python train.py --d_mlp=1024 --norm="layernorm" --norm_place="pre" --norm_eps=1e-05 --positions="rope" --rope_base=10000.0 --qk_norm=true --attn_scale=0.107 --bias="all" --extras=["some layers without attention", "local attention windows", "shifted keys", "gated attention", "capped logits"] --optimizer="adamw" --weight_decay=0.048 --final_lr_fraction=0.0 --batch_tokens=[65536, 131072] --seq_len=512
Each number is 500 + 25 x the weight over its row's rms, rounded and kept within 0 to 999. Layers, rows and columns count from 0. Numbers have three digits each. The size before them is the row's rms in percent of the matrix's.

# up: layer 8 MLP up, 1024x256, rms 0.104, rows 9-61, columns 128-255
# down: layer 8 MLP down (transposed), 1024x256, rms 0.0816, rows 9-60, columns 128-255
up9 108:531511485495463517512462496504536486464512443473454542489511498480479519556538482494529456492494519469477504520503531492541517485513542504500475485484498471495481509479501527471502469522509528553517497516473505534520493504459534510493478478509475463474510518512524498466548545522519522498482475490494495472515536512493540479523498501509464509499536549475509493482463517500495494519491
down9 108:482499484511506464530501491493465486477488503515512542454493549528485529449507491473514466480496507539495526530465546500532527506519497506475552511496488524460480483486513524535488449524474522488509512513494525538525495458476458511546485464509497523516521505516472537495491535474518488487465537503491461481505491531494464501512480482512510557470517534515486487512489534500485481483465
up10 098:523502513512475491471512514512500446492510471509542491504529492490510504493499542477522465523512544469463498551494494536503486526496499512523480482530497496490513513466478526467489474489502488497476477507527496493490469466471503508488471505469536521511516503513520477473470479513472535535496479451512496504529509505509495439500518506519513470524516450500540550485519530479521540494467
down10 099:510516493466502545449543492511505486504457509478484518478549459523464522486467477497483503495521523536499500472528491501460517520508511503498522487513490475462485497514502529535494482507485490545531470519509480515495528528493534520479491487465494477523502515487504473507518542520505514486524488451478493504508515515513469498515478490504489497460430561493490495501453516461512496475509
up11 100:528502522540484496527519500502504508518542517501506508523515482472452489517528495544464522485468508496489528510504427507508501540476492479543530454450516477502543488474507536475518487520445499478527504502503491516480508519445522480569530485502472507518477501518539512521492478524508457508516569455476472532501520493502528514484526542526557524492491496529513471488523482509474465499493
down11 099:503520481474514548448459497468508522485488450495533517465483497542491555478484510498517511505521466478529517491461506531488533495513515480490492469505512483502521515475471501492515515535499447521510501514489495533461531482498506528514505484547522516481488495520477503473497459483532504509485449481484518488513504496489441479488479441469422475502537489512472513495496488505527507470537
up12 094:519461549506503475474489522491502455512490466474492532453528480473467517458552525501502505497517507503451502518463499477528505484523489490508490477522527497535519504495475535531517455540516541528486543514508461492499526518437482469470494485472492476521492559480535498469438474504504505477464448512535528516516505509474498486527509479504486517509489554503482543470524534464497516502513
down12 092:488475508462460519494504506510486467488519542492498551526522482474473521497479530454517497488441534496442501490506478498526534435521481532521491495552499533534526515500457504504489549499509511515507486485457514522463515500482503520476467502509506521540532540486485535483541518492490492496456514508524498527500526451464467469511514470492475510487498490492508472530511514545509521513493
up13 106:499501522506552518533505500463531501487508466531482511495500455518467457519516479515507495482499500534458512519515502465512493510478560475529496536522482454516518459498454484489516519522526487505490446456541463485453518501485520480512483506503474537463476519509507485501507539534462509512506484491497478507482503439499476496535508504551499499478523527458522498526537485519454507473435
down13 110:510511559511457513461504494516513516514485544527456483496521505496497537470506512496489559517452500487514474471480487473503529488475499481481502492478527535524490469529524497489502448508519461480495503505502502478517527500517515534479504499480507508478508519507492490465501499529490478558451471502502525473500510492504530489481492476479478562535502522514470509461497482527512565492546
up14 108:496486490467471519524461486489516521508494525524494513535469496481478495489490496520526523469483534468496505500540527504494489493475520461522524501509510505505483483488488509484555504470512479546515449484461565440513509518526499496502494505491543507489530470496508514471497505521466496526522485470515533513443490435473543533512477530502477532502505497452503472496498543452502523513546
down14 112:512461525517530448494508518549512567496484483499498477472493558494525513513505506536489533498483462508529521490483484470464548536487436514531472564475494490480502485469529564480499514481492507503488509421485516497521510520473503499521490525518502496490483486514479493491510507454459500531472525442507505479478497533492470514537435509546524514460508505503506496473480487489469476527503
up15 100:492516505524519463498533502442508504440521514507496478525505506478517576509532557477493478518514517503486482553512512515511521538484525496485472515487538475550485492482493472484511526518467467508492466499523502537516493498454490476511504495496430474450486549508571482497484526534518495505456481481522483486519516520497510534517473487523494504474517487457498485491529550503510535502488
down15 101:521505521489519494540469537487465508478452515520498539476544497528486513529482527485553474429504493518504545480508512530501532516466498493478495474526452463529494531524513522511569556528488495481481497507482469502475474483529496481498521512506521508506489435442477481457480548505548529524501507493505546512459504523460527520500493490511516500538511520469440508504519471501478508510524
up16 102:499492479485539501446464467524500531514488496510463476491502512495535487498490466517528463536481493510490502543526494490514527500497529455470516505550491510473498496498491535461470469506457484476513520511495487523484466512462469567497510515485534475485486564539484483509480512472494511527529531514479516470524473522514473458535460471523507524493520491481505540481486498501526504456535
down16 101:535503497553459518502517485487538529495511483480514506479519469479434495488531567489451517487516475461533511478483492501539499477468489507506465451496490464445543483479524536544503521494508520546509528486537493475537526509483499458470460464519522486481496471475495502508512456489480476483480468502489480497495498489507491500480527451477480509508456467466517512507495519496463499498489
up17 100:521498534487477512504458503506471519506502510514497453498505542540497541512486468520526471469509488509499485531532549518526462526540544502522502482508528493486536469492495520510514477512482514494520509491454514494509460511494482485509499539501507521486551507497487523501493484510450529467464480483533511509437513510504491513512495483562500516536481518472493546488534473483452481480496
down17 106:480452471480496497515485518510529516473518503501482462486495508499451514466457526510506512532499489501504523506475529549477509555509527527514485522551487485477530514526476493490505488480472512459470492460496445492505507504519531491501466494525500502537467577481472494508481525488434484516517507504499537517537490460462508467461510492536436512504492510520542527496456484527472442522457
up18 104:491483544521480547477502512518487477482508498526554546509542502474499543520502505502487469506503533482492523490491527449421528532472491471496506491521505513528516443502511510488566508510527500469512493486520480486514462498533488505495511447508517479515522529508504525490483473507491475549494516555534486495502516515509486579486500509521482512540505504490526490454485505515434471534473
down18 108:546515528507470490494537489496485508475507516488498485488490492465499450478493524497497500498525482477451505465539513489532515473485517559531491440491511508502459486533543453495500462474460510491481460470509514519477518505515507501521510505455546496500551487488501512520514546517478511496495492470497527556502505481506520451489493514464534494475476494485532530543505470491479536508540
up19 098:511506459555462506507503524484522508476509527518526515504511521478531485506531499557506480524465522541484460516575477505493528507497546511474462479506477483488454444491464514469521548497452480480521525513476560473498476483527491507519508509536508506505469503482484498495451484513496488485529518501474480489499481519548503460499503525475546480503485457485492516473516524509562516465478
down19 105:497481522497493519461509462486471488498458520503502531485539518502465488460470478485482488490477545521487498507474542505503491467481460489458492499484471542509508547440516473496520497536499481500443493492528472513514508498495526459465534503505500523487509527542482492526533447525514487527426459446507493532557498489474500466496521516547498507495511547521477525494502509535513501518554
up20 097:525506503494514462490500540499524487486488517476527506479515545469499497517489509510493513496440524487511513465469436486436495504520495504545475495520473505530491476529519500508523515484503504471526537494551512507490481531506549502514511479493474506527491506471543507485468518483529434489501505487542461491507504458513510488515499506477495528473468455498508492509519489502497518482507
down20 080:455494478487530520495498486513519505488464492542500552517566525495496483479525528498475532473523529482493472521497496486464483517487456487498522463488498546473508541487504486476510498520485515507509470486448470511488513468512478505511513487544523502478503544509471487523503516499544541509534481535520504491493481494493467500505526473462503517513524515489516508488498472472490464487483
up21 102:509520446507479483528510513490558549515512506515507524482543512490499484491537488529570477471513491442453500481501550473489480512524534502496401513508480504475501467508504513501500487473484470490495475460480481528534471513437512506518548468505503484466520532496514510428515465517493464546525471481484509477457465458520485471452529468492465484504494515489473555505517490535481500464490
down21 108:511506506500473535466520472488508503563474513517526505503496473465514471526516474517478544482454518473509481505476486466479466523486499521507486488505554496495470497532512501482518499497454482506498521497509451515532492461514522468474499465479509514516496513571500524516507512508526487502537477479516448533517535535466472484497540497468492499507528521433519547462476553518512513511520
up22 094:484499512493512533497528501505548478482497467469484516527532466495462491476526495461489504533509463496528494462498514483479486558497465510491526479517487468500507492480520553475497482528493541501463454488530492480520486531535445507486527496512463472531544478488488508495496480519517500510476495530531495475507442477523483462503498509495481455453540517452504514526530489462426530512537
down22 091:503515521537467497455493467528502511473495524482533505461520485547524535483502554530531469475500515534477497490526451482508486454513518486547517495474482497541497486498503447527555497469506476533558514532489511488490462498516485512482505477490496527508463490512523492517484488513514491546451467489528520473526528533460495441464481510545499494495481527492473510490469442525558491535496
up23 090:472480512507498498558516510483478522511512515526453474488502525497538475489538545510523487511486514487474514506496517526485514503498524511465481473542470494491523519506451483514505527493517526554503498517490475496503508543482529507491480532501501494487505528452506480538517523538489480464496499515503486521502480475492507543546504522531494469467499503460488490477494500491526462504538
down23 088:484492550480483521515514462511488515505488460497496486507515510445460470529517465479527515526499513481490499497455481485505485535504504509517514534479503527483501532469543513504494487482496503500557505530498513487521471499507498496508496500485528505497477461482489482498567515491522533478547481508470506496458512531491516512491494488488549499551520485521488526521507497531516546543457
up24 071:467481489521490531532538502553468478476474506508507480475499530500484515497480497521489480526471518515513537510468478475508496479494500515494533524483497473539483506487507530513476509528513477474505487483485489524483495496510499489501500522508511558574499550449450485496501494500505466487536520467561474453501509498506504474494484512498517475494517480564535445500520502489468460496492
down24 067:526526516502487457477486520492521501510510509526499510498489518504514466501493482491505448460506499481515469518522526490486467509494481502485500478529482528494498505513492468484535495484482492502511468495498514451513485487507496508483539508477508511488502473504534512537532525514482511509485515524443519538467511512495494507520514490501519504518520513463474526467447479526501534502557
up25 100:502459514527467508501476488480517525490513523526510481505534490448502469500509520527534560524493537480519469486516516513455490545500525515492533509530510488509499557473483492442478477504505498460507498504500491464488495518564491484464492552478509513495513493493514544491477474506434463517483496531496527545521509512513469495476537529505500461464482524493569526520491476491500483507600
down25 100:502490476471455486460520520451520513507485493520494527458457506515507482457573498495511526486467529537511532488547482507510533491515539509489487498502522480463510478516490530495479472520438534498518543498533516533467479506502473532497473518465497511507450443506557495527484498501523474462488515509457473482525522490505493498495494474510500512525475477509452439501511495511491450457473
up26 107:476530528477488472541511479486490512492512525464533500502483481535520529507500530493530482480500485496454506489502491507508465520459549544506461484460516467492500469510420414487527485497509498482493501471497546531474494497512506509489499490490489495493523540507510473497535511503517481493493487482499501547510504533500468462513490466497535495493543526476503515493536505509439470524486
down26 098:528467547499511502517516484522504524511519474514491501475484494511509463506533495536479501500467491453527529506502513506501493507525486525562464474515456474515495544534464497475509512521487502525480482491493552522503493478493499473542492514488514445498446531488515530577482472476504481468512531493488493480554517487487502491493445513513506489475496468542497518459505543505486480507440
up27 114:525465520488494531503514536502521523475498458547542448482491545484525475509532497506531471489497513513469480542540517548487477539515505523505510485516483480480486499533468460458472504505523483476493508481475484485516475560476540489519504534520509507511481541487485511514510471514479466514489491429516497511486494489550543483509444521487529500479482468497476518460479483539542513530517
down27 120:480499480483541531493574543465504489489509528504515494491468501477498462484483531547555509532440515500464529514454520460544510500481542469531491504480519513482559486469527530485496532500475496487512529491498491494536468459511508487521502472505496513499518456462519499499445475522480534472493495475509495484503464500471559496458562516523464536478487499486469508483497468487489474504509
up28 102:519460503488489509504492529494505531531507475505554495534507491481525474498539533518490482486521518543495475474514544500507488505502512428539434514492440550462451506480472516512520477475491514500496522467487504477505503523475487539560521512463508461491487519479503500509506522515512497518409501465481535519475518562506511475520514507483538528446489514518506481529475502520528509530492
down28 107:543498475479490511488490537493522531494529521458503484471461519461481528509479475476519543512491484459526491512494478537492488511470531516487471497507537495481514489497554518526467540521479505524532502474461442499521481536500479479488491475509505474497471480559493477515484509503502528528504487486484482539513462484511490513503541480518558522491476493466496496514520515499483539466509
up29 104:528521501503504525540487486476472490454476505553529529501514499542463454505484533509476521550517497483480486483514476519500494492496536495512501510515500487498487514456522530498504440498480527425522422506522516530466467496471472510479530499517486462499524479522479499476496525475472522522507491491511473496513471514537501538495493490518497459550481454469524542468478521487446458454524
down29 108:497531501466498542515473538498556526504521465495517511461535465508530480483483532473490474499547525494484499556489518463499501482521539465511528492501526487460527517459522504518473458536519519503513529484476529491492457478522483487501507503489475527516444504457495504530536521494515522501491485503500491468444509513515486425503479543487498494553514512525484493538495496475530524501482
up30 099:490488499515485520515469483494510489501506486527442516511506460489517512475487515468457513530478498497466513530519497520506493516469530495487481501548519484519482541535466482490508529507496490525531484478553497480495517522506507467515481479543520499485508532517480497489475500514463495518482476482537447490509495499483517476482481534512510481483522512497454517487477535476443522511469
down30 098:499510444510494552516446492523460455495514490508563471506504522495517529487520529508503490504524502496524510490468497507489496461529471461540511465476549491478564456474520495551517457465482504497456524500449504463498483474477472536493511508468457511489492518482466459557491516465475512508495528477411530507525507522504488517504476500493508536488507469543488478497483495531529474505537
up31 106:465511473517467547549466450485493496482480511469489553528480503461512521492484489566519524456516495492513490529508543449533509560504497486524490495494491553510504522488454504478494465508544536480481502517489492496448459518510496501529516498496504485503529458481549470454494470477459503481497495488541531482488553503492502528545492541498490463514477477494500462479505532514482480511472
down31 111:483501516479501502495508475510515467489504556534547505525481536515513477489494539504551497467494515497509479545449484465495516481482489515444492527501491528505495494488513467516479519506551519515533512513549501493447481516515495525527543500477498509512505498506511517461448488491471502486499509504529498548490479456456539511455495501461472478515488497512461526478522505518509436516462
up32 092:497468488527453489514460503471469481468536497491509486509494450530490534516491535481476472520526465528489494519494479528484531527464476482550464463516465494525470505496489506524488492474487485490543524496555493493499505521462495498523480513517485472516476479505500499506484492488508478463487522511534576507535483475515506547481496494523485511528505517514458506498500510478503464477512
down32 094:538499448504475445504495491502515492521516488468559484536511436490511509507505471522510514525487498494494493509527530516511526501471560461507500497508532555473506509501513476498453522437499481490513481565497504552518526461506510487488519488485476508471548436555451502452473481533533531518472521529515468470508507475487505474481516524467501520502464517512479535519504478473513551496427
up33 088:541457461500494502506498506518499494522477500526511489491475475464535523495521498533506490517476544458488500490502531522541530480529489463507494483535485457470517509496448493492511509471537513514479519479489506487495518534503506530525526485504523499536501502462494537498446487490476458470492491512523474489497510472503466480527488516474541518455493518517502502483496523443472517523504
down33 078:449542508521539521560511479519521531486438528517475516529514494550509444507463491504502528465459532473475474485503517491512456524466505522461499506504552521493491483524509475518506522504463471481523528569529534497512493493472532488482485491471500517490523496515470482521510503515530531499470525503531499516540470517490536493508481499467501459481510493501524512539481499549484515516558
up34 100:520466496524473503492452492514532482513489471474520520490493516486546440499484493500523492482475459496513452502527494525515464502516479485470515512558483496475480544513485518526555453477499545472510516507496482507497503498507505522534509475523517541532504495541505507462466503521485508506530486489532545499513504517506477464555509534517544484468485462507491511487454520491514521539513
down34 099:502480481484504511488508485525492528484509457525505469481528506509485545509523500518486521555511496507544543522472521534485520554508559559547482501485492500503476502486526485472496510510467536532486474500462511466499502508496499521469470487497488480519526519468551502477494480477501510458518460502509490480499513478541482490441510458488494500566494492479520478514524532451467478456486
up35 098:529552489467515540511451476461472452488492504486487493465503474444525515471479558545500532478511490460507507475483496508435493505514528522540449502510511514538485469505478504489499495512519529536490528496504494476500473479524540528534521477476477494508519498475498530507511511474474459509538522505501517502517526469529545475505514480511526476497485450493515547486524464469517470498526
down35 087:528470561421534509518509513533527499506503505500503477497518466483508514506463494519485506504466494530504489507443442486503510480489508506482477480536521499455531477500481525468500481502517539497523508480470525534510504464489495521479486538460469468502506540499519472494466519440502479536493473522475525487506500513523502496485499504485452556522474479461513490527503517525520474533513
up36 107:457504495484492530480524487511493482500489489517469499476498509502514473514501484505517537539499486468440490452513496497507499538508504504516495507511521476469500466499503480444473507490479526520511513474480518489500500478478480550529514494519516512489552467456500510502483495527500463518514470491492488486497504485543503477525475539478471523546507487438544529486509505463510549503527
down36 108:498489488495500512503527481499501508533476520494535523477461527481474520468499522483550512504503513472475500491512473499467452504507465525493530536530472511502493518488472480491508509530513519538470495511508495477448474537479544537467519496485504509540491494502519483465552491503463497477476501472499477479491466507529478537529487511543500470510468427484492498464517479510473507484520
up37 098:501503510511461494529496479470487514482523494458474467480497467523499485519497501467494480541491536494492466543550482480514511492530499534524514515490516492460479488460520501488500533508501467462494458485499485492479487516528543466468540495498464504486546496493497487506530502534454482547511470527463499487465519468518526470526457507536498497530515567463498552507475521453512537527513
down37 102:499502551532514491501499494492500497448446509484458476531465497471507500520521540519510502467465464527513520526544516517523540488470506509505499454502516478487498451476478506480494499496496500491489445533488496530526510496490494491501518495488485476464529517526555495507499569507471507482472478502516526525526496490507508535492510504493506482515485477572553483509484479531511452521509
up38 124:485504503484509496534492529490469494483505511502476542478499478507486494508480491492516517497492511497464488546534503546491527497530505504492496499528496514439490492527468507528507496508562508516506511426490477491484466507554484537552501460531488473500512507515479532500506500478530493480504499441527523504485473460502517501506485507518494507501483502502488524503495482513444529480505
down38 113:455505479507494461517486504560494478477509512479465489536522511476465533496492483535517499477511478499511484451503515551489518500524517525493572499504457510507482483490491510546486487498514522514518481516515503476474512478506498489486516473505513488532513512484521507475481497511487508510502532519487511503501511537499454500521458489522482520510510478509456463494488521514488476514501
up39 089:543518484535502480509503491460483488466505481517477520552512489432513491493525468503462481524490502494477513519449501512429440485498540513500521525497501494503492498491487456521488485513484480544495518499475485500473538532520503482557494506515515485497518513481520526480541478525452502517496478495512499512513535481505534524486538542524508471510498490445454496484481512520492521493511
down39 078:493494531507505484500532496487505470529509520482487462501483513469486521510517553521524491481504501529502454500529469474508453514450498497535507469469499504506459507505500511456506513489531555515505538510511480504512500509516464487509516439508514490520447506539509469507514498491453504506454528506483524441493501547464486475483548516464530476496517507529496488504485502511510508528518
up40 094:452483505503499511496468484501517521518493518519526503488484512558536492494490526468507459474465477466497514510492484502449508492520472518545508496474484500495497480476498487505568480471491524511494517500519494488457499471534531501519508537490455457511479481484502504502460510493499494495579509491498487557478493508475519485526493482512506509506510481522492553527508530499526498481528
down40 084:515503514508526466521500513516510464536509471522505492474534493508469479533522478482492546522545486537512551500485506525540470478461508506516481504465513505529505560483501494468469531509491536506534489486499501502505558502489493546498502468521529519508539518466514476448517512513518493510484504498544476449502498438516484526506524475480466508517497498484533493481490470525477490496481
up41 105:489526512483514472528518489480520492503476513510535462503493530493515556488519506507493482477505532482480496495504490516470481506512536488520492489507494507482520472492481458497558437485532528489475486528465491505460482501497544491509494545515541483524538494467528481511491529532453506502490489520495494508502505480529506496508532523508525464461531489479518553495532476476474467453490
down41 089:512535461494490553497530532559517538479473446461471481514491497496471514495537520518519533543487529482473517508510477502511485495480514502509513498503513521506546477508496492494535503475494568504530485535463456526480497519484624490431491463507498467517481510492484490514476482488536463465475499497471495495469501506515487453484500489482468489476502532495534513501509517505466493484531
up42 107:445534491492501522516509489488468492521507512488469516479542516485497498519495586523488525509527508458493497507478490493511523500507504532478463463493466494521485515489465497438505505515565509533492510499518499479463523497478495533505507475500499512478487522461533534500495510473464499471497484514529495492522493483495500518500525501574485514532472464511485513517515550473482496495544
down42 100:506436496488477453496493480480493489521521494482516472492500509483505515501502561525481537531518500509518518488464476499520473507542504498495511496503486495543479484511508559482485507506454471506531519476525558491476501499476561519471447497499527507474502510507507489522497487442456493534527517472535488525534481511490519528494480513508469534465498500494532496517529506438510479466469
up43 097:513502515481515492552516491494461464509496541513545468546517520493523498477501522534523485458482530440509497517468480502491489472483489504504543495457503473497514485490507452500511473513498509476518554498531487526488481528516487493527519492500526486518533505467504510515496525461526449473493482487502507533514513482492486513493539502515504451482514465521499527508500520475445492516545
down43 088:485525493468461515477478499469507512506488523505473529507493524515466528485504513533471492544458461525466512517533521491521535531483482522489462519505469517521493495512479524519495462493449502536508526516466493545483535476507530484526433510502463494485515446579501487477461522536501522494519486498525498482528451535494483538509508463481524512487497498530484463470536469495548480500493
up44 102:525484543539507514500522492507484513486518461532472466521526488511517467470510542499461527464492518486528477529494483500523471476508491492475508476462485494523519461492509510536540501507509485487502494479521491492515476540526473463557485523500566540488517475475469518498478488509473480495502497489566478513490532456542535499494480532472506533477497467533492559526504501491466512504482
down44 103:489505487513494546509445566505497519473495488519514499461460531489500534538521438517500481487461551477520491486483539530477491487462517502524523478524521500491522485494473522513482515539463530475474508511508513479501516469471524515504516503476489504501469449479488527553477460520502526533502452467530482505515520507503500511507496428507531489505486502513486496472523482501489517510490
up45 101:493510496449504558482495494510527468481483549490449506492540493440528499504485458512480519467531510471497505515521490558520510489505544526510503482528528475500461479545452497478479463511489494499556533477472498494487520554494460541540489478517461482490513510506494519463515492461506467496513517476485505502497512491515510496508462484500470514490515454475465494461515473545479487523534
down45 087:538534512494521427517484490460545520532452454510509464507491525533463453493525492528508547506507525543482482505539505542541467491484511507537471498500437508475481463525500504483469495533485509499515502496515516507520493496495488501516499508543447493491508483544469474435490503501512489484476503500504503501517473468499539431510499502481515468501473525508506512511440501511483508522484
up46 106:481484500508534502506491422435506522501501477516524471518507494517479497473537547443508481490480532496478482486504500498532491522510481522523507458462489542480531503502517489454477520484479547524522530499514544464514474510519494448511460475493497491487505533491494498514527447525539502499452498493503496515477499420476500533514509549457524554533557511494546518523478517456459530486539
down46 105:511509485547521483497432556503534512517461493461511511520500492533517493435492488499518533498493513496529505494458529522488530472467498485473459497540515496491511473493451493464502535452529505443459509491493488548548558474491512507487492511517497525510525495481488472527457530458436509532496499510462485520505492513518549520492515472485454468506483482483517482508451520539535492509471
up47 107:469515493539519526461465501478521522509483452527511500549486510512548557476537476486485513474479519478486532530491479489479460500531558478493474511502457451505538521488476511494500475503498537475515482501514513495456507501514494526506576492533513491524499470520510459481500495547450525484517508510522497514523502470545506504500502532462498487514525486480530497551497490487449509475468
down47 101:532504491504486502528509497492489492510477494492504471491467489515454490552527478527487489495519531470501489465546500503513528454496487450467469464506512480470483514480522512550476521487487503504498474521507517493515481518471542480468498446518505536480537556491489522476487495530546491508538513549453450470495505525478468510572532457470503485503453492471487507484543555500513489469463
up48 101:478511483493527528482512526475526536491513520515486529512484480509530467515495453485549509499483483483479512454514517451495500488504494500465514452498537505503471479501497503431550483474485481477507475481448540447511485480510526525491498503508506518513469452510493546469527500509530506504522474458506494517509523490498482492531464519484480506480544494477487528481518466520482550507487
down48 104:497495517523512506509479487505516510500496527465525491521520510483497559449515486499470502503468528503527540523466444537520519504531477511488514526466481466504536500504500479515481494551480511528522541482497465513464516503500505502484508496480482485502482502486495530504512502537500516492501505533521502513444501472480486541498496486496510467453449488529535518499507478493505470500465
up49 106:493504476534406480521511506443492521495514490501459508535485479453474504497561561524533473461490512502484490521515484517477469506481556492538502499465521434518505510470507509456480464491512512493460499494516500517490499498512529484521478535505525454487465552502508489511517514484478480526545475495485482462482467522512519496486448468504524492523496459544487534505530525509501501502546
down49 110:533523507527486540513518544538504533496509545524469497559481526500524451504498479511503472482507539512484496533515516514498513533444505448536507484465545470530495507492484487489472533504486470495486498517516454473527510506481508468490496488514502464504522471524522525526510489534464518478520523509471523462482458537485455511484472483499498503481508478520504491503530540547495530448515
up50 106:523468502500523513497491485476522504500504453499490509491527483476517577509510453536491435479496518475493518503486508448485461526536512523488458485485498501488500518503445508484525468507534492450478491469483517459471549532511489501533488502496509538507504509506513567471458492515459520524517482494498509523529501465497510491507508500560516517559494495499493509496498481527501524487542
down50 104:476501521541533496512498532505486484525514542489510509501450458504523495538528469526468479537506537460539459491506500458472469507522487499530501487467489511511500462459519462468507525497511483508526471500533502503520475456484495473509523548496475506491514483494495507476517495505542463505501507447466466491481513506504477530515501516491499505447533488479459446499516468468483472523449
up51 088:570455502505459514501518506456469547492516489506477518504523499451451518506526514532506478516532503506435505529503508500521485490502518508495516487496457529530498476474520510526485516501520521494501474503493483503518509532476491503507459459502506499493513571504519479465472443507509507531484467464488510464506487476516502513499536537510518480516532517516506542477566554507498448477497
down51 089:451494479495512479496520483521509478546502556463496499516488494499515483493490503472538503539506522536499545534514487513558492495504523494483517484500484470505519538492481499470513495516505492504487476518515504525516540468535448494530512515508493532473466478481489489459520490471444512513463536522492517516478538476525487513501492525518512465507508468546510516526509483554507504522554
up52 094:508516501458557489512502483514513496504515504477488499503499520457489496515479491498485462476516520527525504520512499480479483465478497485582504488522487488497552502520501483492484501520521518466511478500491471488472512554466532488495506447541545480512526504506520492483508540522502491501481485519530485508488491480521517486482552520524541507493516506500534467428501493468455543454486
down52 087:486467492498482510487486488538541547485490519486504537528532491496506504524478530478488533469542504481517476451555503523488483505529492510505492461514514462502483512487500521510471491458495499495522487498488484523497487470504513439477508509506502517510487493481502505534515514504504522494514510475482488478502514480471470479489507475511556530496486495483485499510476475492485447525457
up53 085:522518509511474498529488531518525521509514532529509502505450483479524490502496496484490506513535507469493478491449489544485501490506469528477518485485504459503494452566510483467537500520499504512515503500496503439495530455473464531448516527506503472496507525503530539497497496497457501485492485519480518533512498477538489471462474437502467510486544519454471500495519518492526474463495
down53 089:463515456523518506546533504471493525515487477495521501488500520479482473547501500518510484486496492501504488534512489517577499548503490532513483492471495487484523537445508471514494503498524495488507535496476503520494498485562488504507494484482512534498486503511494471508484431546534514517481473505522494499483537470451498482517443527539466525490470528549547482469470516499500501499515
up54 100:507495490501484451487499499514525494516515506477498496468511477514538505477442529516515532486536486506510472493492523495563526486513496491544521503486480515508458538525447502456493515512470520497505496470536473468522508478473493539532513529491496444489486537488544498517495530531555520491479477482472566500499509529512516436500509466527522501456451517479471498465436536484528455465494
down54 102:520469499485518541522488528516502501494476484512472472522507500509480505535503473487508450477502553482487520472517510485482476552445501523472497492467478490528518479499528493547467519518496513445478508539507489526456502498501511462508496490526455574501503526509503509484497491484501476524497481545532489518458505505505495514549439546491492510507522426507508510462523504492488479491491
up55 098:508496494519474510481490546491539522511502489551522526526450528498537502544511549522522466485493540479494504515525535458517480529506544503475454528528514496471491465500494494515498522477525520495512511444468463502480508515503529541487470506512485504488470503501511477496541479491503509517545506465554516496489513542506482465504495514479487496462483480497490494498475485523526516496494
down55 097:478531486483508499530522481498454509515494532482511513505525540478518449475521522470530543491475463503464484478509471503445505480492506480524535543515473532541490520516528565512517491487533477523502464468534477534498491502522476510536502494458495545508480483460522498494503501471468505483504475506518521492498493537517506480499531475492473533491487472489493514519486530488498523537472
up56 087:511469509557498502555488538485530478464507562528489455528558536521466488488502498546480494484508528529510461491466481496483498528540484468479475492474487482497487508497476488498539497505547525505497497471487514515529512559504490484551450484491495516530499506497559465487445540515504505541493481516528507489484488455498511530544522452491529468467503512538510507527490517506486488528476
down56 090:519515493523539495514510470505499482511527521495520509479483457500516504488515518504472540501484505513482491531495510512496473536526493522505523487432485483513461515525515503520503532556482526511544460478524525537545510484553525457515518447504503515494485503498477514493532492510525549512456506490500481523540517476492470470497499470486510472545465506494502504493476468516454510453449
up57 105:544495463542469499503532485498472496531502491499505491512494499516497495506511546499533490504523515454479527503533499513515444459497459490480514446477545440512464513455511430524523488511470493479520484438463526520480494536493501496504520505526491481502486545520539485481473508545481518498484515494479513532499520518494475474506535494510538544530485512469454537459507489479476491526523
down57 110:527451503503469520504509495477514535516487470492512490504499496499468491490527525505456497532506512509500520515513492463490504497540476495517536469501498512479490518515446492485474528456485503505491510443501464496456497505483443453505540531544467520514538502547524500511528484539522543545471509480530466487516483491504467495526503482477497499499487519472519465525516434482576526511487
up58 098:535538532490440484511473510527486492487541487524461487483520491462451508521529507489487482498492525513451499449485509515489509476514528493482511540489488469483497437510507531488496534507489537442528498505554504553505499504542521505456496499532512470470500533535481536530483522513462504484507494501527551540472498533529496475495498508481452505484486509508510483498527490445514465541496
down58 085:459448511486464500477519469545483524494505535476504517465493488520526479440475471534517473516502531478537493501481492503519478477498499535515556461469505517529482502463500483519502510514438464507516492495512519488484450494506539545521445511508495465499475429468514534503511509490518476480479517497495502498500504515449466483526492518508529502511542499520491468502504514510484465522487
up59 100:487489476487481539520501502458494488492521517500494493538529494493469458493494482467522455517538512492475499531504505524514523492471502552450505428525507505437496513505527505492512515467471508523465497500502521490498504530486492506538496525523461521501513525523493476450497473457482535478496517515540499554575480511488513453500495466551497474518480516465519557446527525476498491496517
down59 103:559533475494529486500493465496491471491499531502506541520537443485543517514541507484546513484496472538493493513501465513493542461514477459504490507505455456481505461480535514480478527502505483506458481480504499517437447523521470516473474521486512484481512503479542514535553484537499478514497509451469516499475464478515528534514513510470477552494488510503491491491508471492468485515475
up60 106:487454517495505486523493494498524465524493509456494517493490499547537522537516521523504512468529497478507513500504490492454478546483524446515501493487521474463514500491459491494492506518506499560548506470538480474513519499455486517556469519504491514477504467552513500510490541540458471532501467506514503513484472532511503494518516525567514484488498514511479473502472486482503482481483
down60 105:465486497459521486473486484532454492493481522462540523520473488513464452520483461492507484509506500455484488477519479505489510497522493495489502506514473482546508490501516522506560503464455492478495524455558535491507525490503516521491485483514484484467526495520487484472498520499492512517483473512496550523496535543518516497489505509535519471509526501479487515481542501497503517493509
up61 105:495528455500467507471506457485497479538524536494558475489482515465502516501533525489498518466514471441476508504488473501484523528498551494495488495512553478467525492517514493519477485482495547470507519521523444527454521486502493503471552477517517505479462520507529577516485497472505483444534484507502502542490531505504497478496540523472524486510534513503505537472490506510499495506519